Part of a small language model's weights: MLP 512 SwiGLU.
Each number is 200 + 40 x the weight over its row's rms, rounded and kept within 0 to 999. Layers, rows and columns count from 0. The size before them is the row's rms in percent of the matrix's.

# layer 4 MLP gate, 512x192, rms 0.0831, rows 407-429, columns 144-191
094,212,155,155,176,174,202,228,185,244,229,219,181,201,239,151,184,207,189,179,198,245,195,117,158,244,110,198,139,184,167,221,269,170,220,155,98,201,227,207,125,178,233,168,203,235,159,247,267
101,187,175,193,249,272,146,175,169,238,192,152,185,239,200,220,278,238,227,170,189,258,195,210,204,221,154,245,270,176,219,198,195,241,197,245,230,161,132,142,199,210,208,143,199,276,163,212,198
098,203,184,157,122,215,196,244,250,186,142,200,217,216,220,159,159,236,224,229,170,217,222,205,207,185,120,128,149,240,213,246,186,153,219,142,136,172,200,241,181,233,232,172,213,240,198,205,213
101,179,202,239,253,219,185,205,153,215,214,194,146,171,104,178,168,118,170,214,184,250,160,260,206,219,194,240,173,209,248,189,259,140,117,281,225,192,211,212,217,217,199,160,141,169,240,173,235
101,195,184,259,187,245,200,227,218,217,184,215,180,199,144,169,151,265,170,203,209,194,227,208,191,173,190,244,277,187,187,166,233,228,138,235,189,200,180,204,204,220,169,187,225,144,204,181,160
104,213,138,151,216,314,251,236,249,191,219,221,173,182,161,112,242,222,182,174,221,191,161,267,235,254,191,255,264,235,196,222,169,188,192,246,253,229,245,220,163,188,164,259,166,171,189,220,182
093,221,218,201,157,171,161,247,184,200,169,225,191,302,239,190,221,133,170,151,149,159,199,187,112,204,310,230,183,281,214,200,197,182,162,173,174,183,284,223,237,203,171,270,169,145,329,154,244
096,114,180,205,244,161,171,184,186,201,194,272,218,205,180,117,220,205,204,192,116,122,245,249,197,162,208,202,168,212,229,225,243,128,138,224,215,259,165,282,208,240,227,254,247,183,130,197,215
104,170,259,212,123,167,229,104,207,281,168,162,255,226,166,242,199,202,213,192,182,155,168,186,234,180,163,145,224,221,156,230,223,203,179,207,224,292,169,208,138,208,240,233,266,152,211,159,256
092,271,174,197,221,218,185,275,252,161,243,179,213,174,218,185,211,208,182,146,201,222,182,219,162,173,99,189,227,196,276,304,247,248,243,187,222,226,227,221,191,196,207,213,192,194,206,170,257
103,180,178,244,160,203,189,162,250,208,276,182,182,215,200,204,209,92,206,186,219,269,297,176,188,222,154,173,228,191,148,242,201,151,160,162,157,122,193,213,214,222,232,208,237,175,199,207,198
097,247,184,201,272,179,180,205,170,247,195,226,197,237,119,175,182,193,254,195,233,115,193,300,179,145,225,195,163,225,192,281,193,184,251,210,267,216,206,193,133,207,216,254,192,157,140,196,179
089,177,178,266,202,164,184,103,183,190,117,169,212,109,205,181,153,308,175,229,207,225,165,139,237,169,178,153,182,227,122,183,221,143,236,185,223,182,224,185,224,249,182,204,236,185,249,265,206
093,181,156,264,189,238,188,227,229,168,133,236,250,188,181,210,215,167,146,224,185,235,278,252,241,151,221,186,180,208,219,193,124,240,151,145,185,251,175,129,264,249,263,144,151,171,224,240,143
099,226,255,259,205,202,188,235,183,163,166,255,203,225,217,168,193,121,106,202,186,169,157,183,165,192,195,280,199,241,243,155,234,208,138,108,171,163,154,253,220,278,167,97,249,252,195,164,199
089,191,155,228,167,177,175,160,137,245,220,114,216,227,178,192,226,214,223,216,244,218,177,216,205,255,179,189,223,209,239,231,166,165,189,132,157,113,270,165,195,208,191,225,121,192,201,285,230
094,162,271,248,135,152,258,272,261,185,186,183,178,138,148,203,216,150,167,209,257,201,218,214,213,186,210,200,165,177,192,198,174,247,84,215,204,204,156,222,174,202,260,134,139,233,164,173,253
111,123,192,263,141,228,132,189,187,175,166,166,225,135,249,141,196,206,214,142,204,261,274,226,240,162,157,240,187,167,229,194,283,276,129,240,202,242,226,235,198,190,202,239,177,190,187,210,169
105,206,223,152,194,261,170,224,230,146,226,190,157,201,84,228,176,161,263,252,248,238,325,213,160,218,235,251,235,199,169,200,224,280,227,172,252,217,195,181,171,156,159,173,182,174,244,191,199
091,181,162,152,260,137,206,221,176,180,148,247,153,189,167,215,189,213,242,147,179,160,250,245,209,231,211,170,212,182,278,268,150,255,189,242,138,120,150,161,264,183,222,230,256,246,202,137,161
103,162,217,250,252,269,196,247,206,187,165,201,132,241,67,296,208,224,237,185,234,223,169,214,158,159,231,217,299,176,236,185,237,225,136,243,271,143,192,200,255,197,274,199,184,231,206,199,186
109,248,205,221,215,211,191,130,260,202,238,209,145,188,195,246,244,183,238,197,187,132,132,240,187,201,196,191,183,171,212,185,225,130,134,249,178,208,195,221,216,158,235,96,179,176,151,282,204
091,199,167,277,177,233,140,259,195,197,207,210,174,133,219,211,319,201,216,254,235,195,163,245,127,289,193,164,143,170,216,203,120,269,213,189,212,223,192,186,171,239,168,198,199,134,142,157,185
# layer 4 MLP up, 512x192, rms 0.0815, rows 407-429, columns 144-191
092,165,134,227,176,224,196,220,249,219,250,258,212,192,267,188,193,212,201,201,214,166,178,222,90,189,164,223,242,201,187,200,184,242,280,184,118,229,197,238,178,157,183,177,230,127,189,251,258
102,105,209,197,232,230,217,167,196,227,197,220,196,153,213,158,171,226,204,259,248,189,286,218,183,230,259,199,196,183,175,228,278,179,148,197,210,171,278,298,259,202,199,220,222,199,171,167,134
098,175,225,173,153,194,222,189,211,256,181,179,167,192,253,205,197,192,239,225,242,134,251,113,219,155,85,143,180,232,136,208,245,290,201,163,170,187,232,198,156,239,210,242,162,225,174,126,247
117,255,129,171,241,191,208,221,144,231,258,209,215,179,191,213,185,237,182,187,212,145,256,232,148,216,224,241,136,173,211,229,235,174,113,207,232,251,173,166,176,197,193,132,212,195,153,221,170
099,203,181,214,139,236,146,179,230,204,250,195,149,229,121,248,179,229,86,204,205,177,219,185,155,176,179,230,252,190,215,218,272,197,224,248,226,164,190,194,247,188,266,132,216,161,214,209,208
103,127,193,175,225,183,232,114,196,147,189,215,208,231,121,237,161,199,191,217,236,148,139,213,210,214,214,220,229,153,206,173,252,191,237,184,222,262,231,245,266,137,191,191,210,159,171,147,157
092,171,196,180,145,214,218,289,158,210,279,168,202,214,166,122,245,118,190,218,230,235,167,233,167,205,264,122,203,215,246,241,187,114,130,204,260,164,270,308,194,240,126,145,204,208,267,177,204
097,192,184,179,166,198,198,189,239,253,208,176,223,213,234,246,130,220,162,207,155,175,203,248,139,247,230,141,208,198,163,173,159,225,119,129,232,242,243,237,255,240,218,157,170,147,216,174,195
103,272,195,203,192,173,130,203,207,216,96,233,199,176,235,231,154,129,175,244,248,167,164,198,211,217,212,146,259,179,186,230,278,234,160,168,180,150,143,199,139,163,181,196,198,222,218,217,218
097,292,233,190,192,261,279,206,218,228,206,220,174,225,159,181,152,178,198,250,263,150,204,274,207,159,209,175,209,174,142,309,191,276,266,166,218,234,173,217,192,170,278,190,143,208,180,188,218
101,248,234,184,208,223,180,192,173,228,274,139,180,196,173,197,166,135,174,186,161,274,254,226,200,230,192,167,223,247,182,153,203,234,226,203,181,228,227,249,171,206,185,247,195,228,174,186,221
099,197,173,191,175,285,215,139,171,168,148,189,247,152,230,248,216,196,197,128,186,170,163,234,150,182,241,237,253,117,167,210,222,214,185,188,181,89,186,202,223,163,113,179,157,161,148,221,257
093,246,195,151,203,225,223,208,235,259,188,223,270,244,160,209,235,133,153,144,203,165,229,162,193,230,228,234,198,274,238,217,203,255,204,155,200,253,209,172,236,178,232,143,103,198,251,187,267
091,153,233,274,191,189,200,245,163,177,219,112,228,161,218,221,117,201,226,118,286,213,271,221,178,233,209,171,149,179,242,171,184,217,160,226,151,132,207,228,173,195,230,220,207,196,226,179,219
099,250,260,111,231,202,286,207,196,201,201,211,263,210,120,197,186,243,226,228,160,213,222,128,211,188,242,199,189,261,194,234,179,180,263,197,219,224,166,165,180,149,207,217,204,125,180,227,124
090,262,192,230,200,198,212,145,213,168,224,272,138,121,176,187,186,247,205,208,216,201,226,185,118,198,172,158,175,167,269,163,193,213,221,198,206,189,250,198,188,234,175,173,180,224,165,230,204
105,190,196,224,288,188,217,182,205,252,300,237,260,162,197,202,167,228,178,188,162,185,205,301,116,307,210,149,231,184,167,228,214,326,163,196,265,115,271,170,214,226,210,149,174,255,275,154,212
103,200,192,174,285,175,236,200,198,186,208,250,178,257,194,200,223,194,170,185,213,231,222,243,189,180,93,198,167,162,210,185,125,181,258,212,217,240,164,164,214,165,163,199,140,246,120,201,239
107,234,194,215,113,187,257,191,183,155,276,199,194,196,195,139,233,191,164,196,85,122,156,223,177,260,165,266,150,163,162,180,238,231,206,201,213,213,222,219,251,226,198,187,179,205,193,210,291
098,207,184,166,177,214,130,233,130,229,212,184,265,103,261,166,229,181,138,165,194,155,191,171,241,248,197,220,200,221,221,248,181,185,213,169,158,218,211,192,216,230,217,192,209,207,267,206,204
106,236,156,161,220,251,223,255,206,171,198,190,204,148,171,207,186,307,257,218,191,233,196,277,166,219,134,202,192,201,272,214,203,263,210,201,178,187,180,212,206,235,251,253,210,220,174,220,182
093,214,121,229,151,185,194,228,328,221,173,168,250,190,169,129,209,145,215,180,228,288,149,169,216,169,183,210,169,160,212,189,204,141,195,203,195,164,208,219,189,158,147,177,272,86,230,204,197
095,136,230,156,231,225,200,195,195,167,220,189,311,238,231,230,249,171,214,157,231,208,166,182,169,163,218,204,209,257,212,129,196,161,176,211,243,188,147,126,266,163,176,203,218,129,176,217,191
# layer 4 MLP down (transposed), 512x192, rms 0.0856, rows 407-428, columns 144-191
095,195,106,193,244,237,203,214,184,296,176,275,186,152,186,177,228,233,201,177,204,171,152,183,199,156,144,182,197,105,197,211,229,155,185,175,160,296,258,141,186,247,212,191,181,136,188,293,164
097,240,244,178,167,201,217,196,195,198,197,162,196,248,241,178,206,141,239,178,168,204,173,174,169,222,194,180,180,167,207,173,250,197,196,154,297,248,203,245,236,197,281,171,197,187,222,245,229
102,240,219,195,229,160,182,152,174,217,247,225,247,194,186,242,223,253,140,211,297,205,182,189,266,172,247,251,191,168,142,230,143,235,113,310,166,277,255,207,250,144,194,169,211,90,241,220,182
112,249,211,246,257,168,178,243,190,202,160,154,260,185,185,173,163,197,207,184,166,205,208,205,254,200,178,225,233,90,181,161,208,167,192,273,248,129,246,263,169,131,236,159,178,133,190,234,180
100,218,295,177,168,245,195,280,265,176,254,180,236,268,197,239,201,255,234,157,196,206,145,227,200,180,158,194,163,170,215,237,220,212,97,172,225,209,235,211,199,210,187,289,210,159,182,161,186
100,172,140,164,222,245,237,184,219,239,188,224,197,175,201,172,221,166,209,181,251,203,198,215,197,237,199,191,195,174,203,263,278,173,227,229,176,208,244,166,218,189,238,239,161,181,145,122,163
096,167,241,209,160,224,237,150,176,255,201,197,236,237,189,195,127,174,230,292,194,177,146,174,158,178,172,201,206,263,144,255,238,122,180,235,201,155,279,271,235,243,207,119,201,161,259,250,155
101,186,196,217,183,121,184,208,228,226,142,179,208,228,219,177,159,186,197,179,169,186,223,235,201,206,237,110,242,201,221,179,205,177,177,123,238,206,279,278,176,214,248,203,237,204,151,220,172
103,163,259,214,221,173,212,236,282,157,260,205,201,193,302,198,187,205,205,222,241,214,181,144,203,217,211,172,292,211,168,142,229,181,200,219,230,168,227,163,209,180,273,153,201,180,198,259,176
100,294,180,173,208,183,205,236,211,238,154,201,207,108,170,149,229,179,246,221,229,184,209,133,236,206,162,152,233,230,180,164,216,219,162,106,207,184,236,205,161,191,218,208,203,172,158,199,238
106,192,192,193,201,200,148,201,229,236,255,179,169,187,230,222,180,188,259,200,156,232,233,254,179,220,106,185,174,174,225,224,188,253,180,148,223,241,211,270,193,169,279,185,231,165,158,222,201
104,179,175,197,233,250,198,182,169,234,194,176,156,279,194,139,245,165,209,242,194,245,172,204,211,207,172,244,185,198,239,221,198,270,149,110,174,184,146,204,191,214,234,250,191,272,195,278,170
095,238,101,231,189,210,182,198,165,250,281,266,172,171,255,188,170,171,137,215,167,202,203,273,203,209,249,252,201,233,210,211,147,147,174,229,215,184,165,208,257,204,195,250,253,242,254,207,206
094,243,164,134,270,177,181,142,163,261,182,169,195,203,184,186,155,176,220,221,173,176,211,157,193,175,184,185,186,180,182,210,260,179,245,123,205,267,200,161,240,233,149,188,184,173,131,160,183
096,175,221,152,191,161,160,187,241,220,219,202,161,172,222,186,167,181,227,246,214,257,176,214,172,172,222,366,146,125,198,224,197,135,187,206,258,149,244,226,177,194,184,196,192,179,220,186,196
090,194,114,206,168,166,250,219,184,134,216,219,181,220,238,225,221,151,196,233,163,247,187,209,174,230,219,255,210,245,203,176,148,192,206,196,191,237,157,191,143,151,283,228,224,195,145,223,200
104,186,223,196,133,216,274,265,255,234,254,241,172,242,242,131,214,165,164,226,181,211,238,226,183,162,206,165,126,170,190,189,154,186,250,203,158,172,199,162,184,217,167,238,193,183,139,195,174
106,138,150,256,244,155,228,142,238,191,204,188,242,234,270,239,203,225,221,189,193,231,203,157,216,321,218,194,189,151,214,127,160,114,159,223,226,243,206,198,170,189,256,222,214,235,223,227,203
105,149,166,158,166,278,180,251,219,156,187,103,202,229,161,193,201,186,129,288,192,210,217,233,161,254,137,161,216,207,176,216,222,228,189,190,195,208,166,199,131,233,151,195,212,226,260,176,161
094,208,284,177,242,243,184,207,142,146,252,239,256,173,212,204,234,188,293,184,131,277,230,200,215,175,222,160,215,215,241,248,201,148,233,174,277,177,193,155,195,219,253,210,130,184,266,231,211
106,177,250,119,172,292,182,190,281,219,172,245,196,176,196,256,227,241,182,141,162,212,276,133,231,229,211,176,169,189,271,273,223,215,206,208,215,159,140,169,155,167,196,128,160,193,209,291,157
098,222,211,244,149,231,188,200,209,254,182,167,179,139,215,285,228,207,147,161,219,248,195,220,184,186,239,131,256,236,158,229,179,216,232,261,139,163,223,210,288,169,181,290,184,183,241,192,203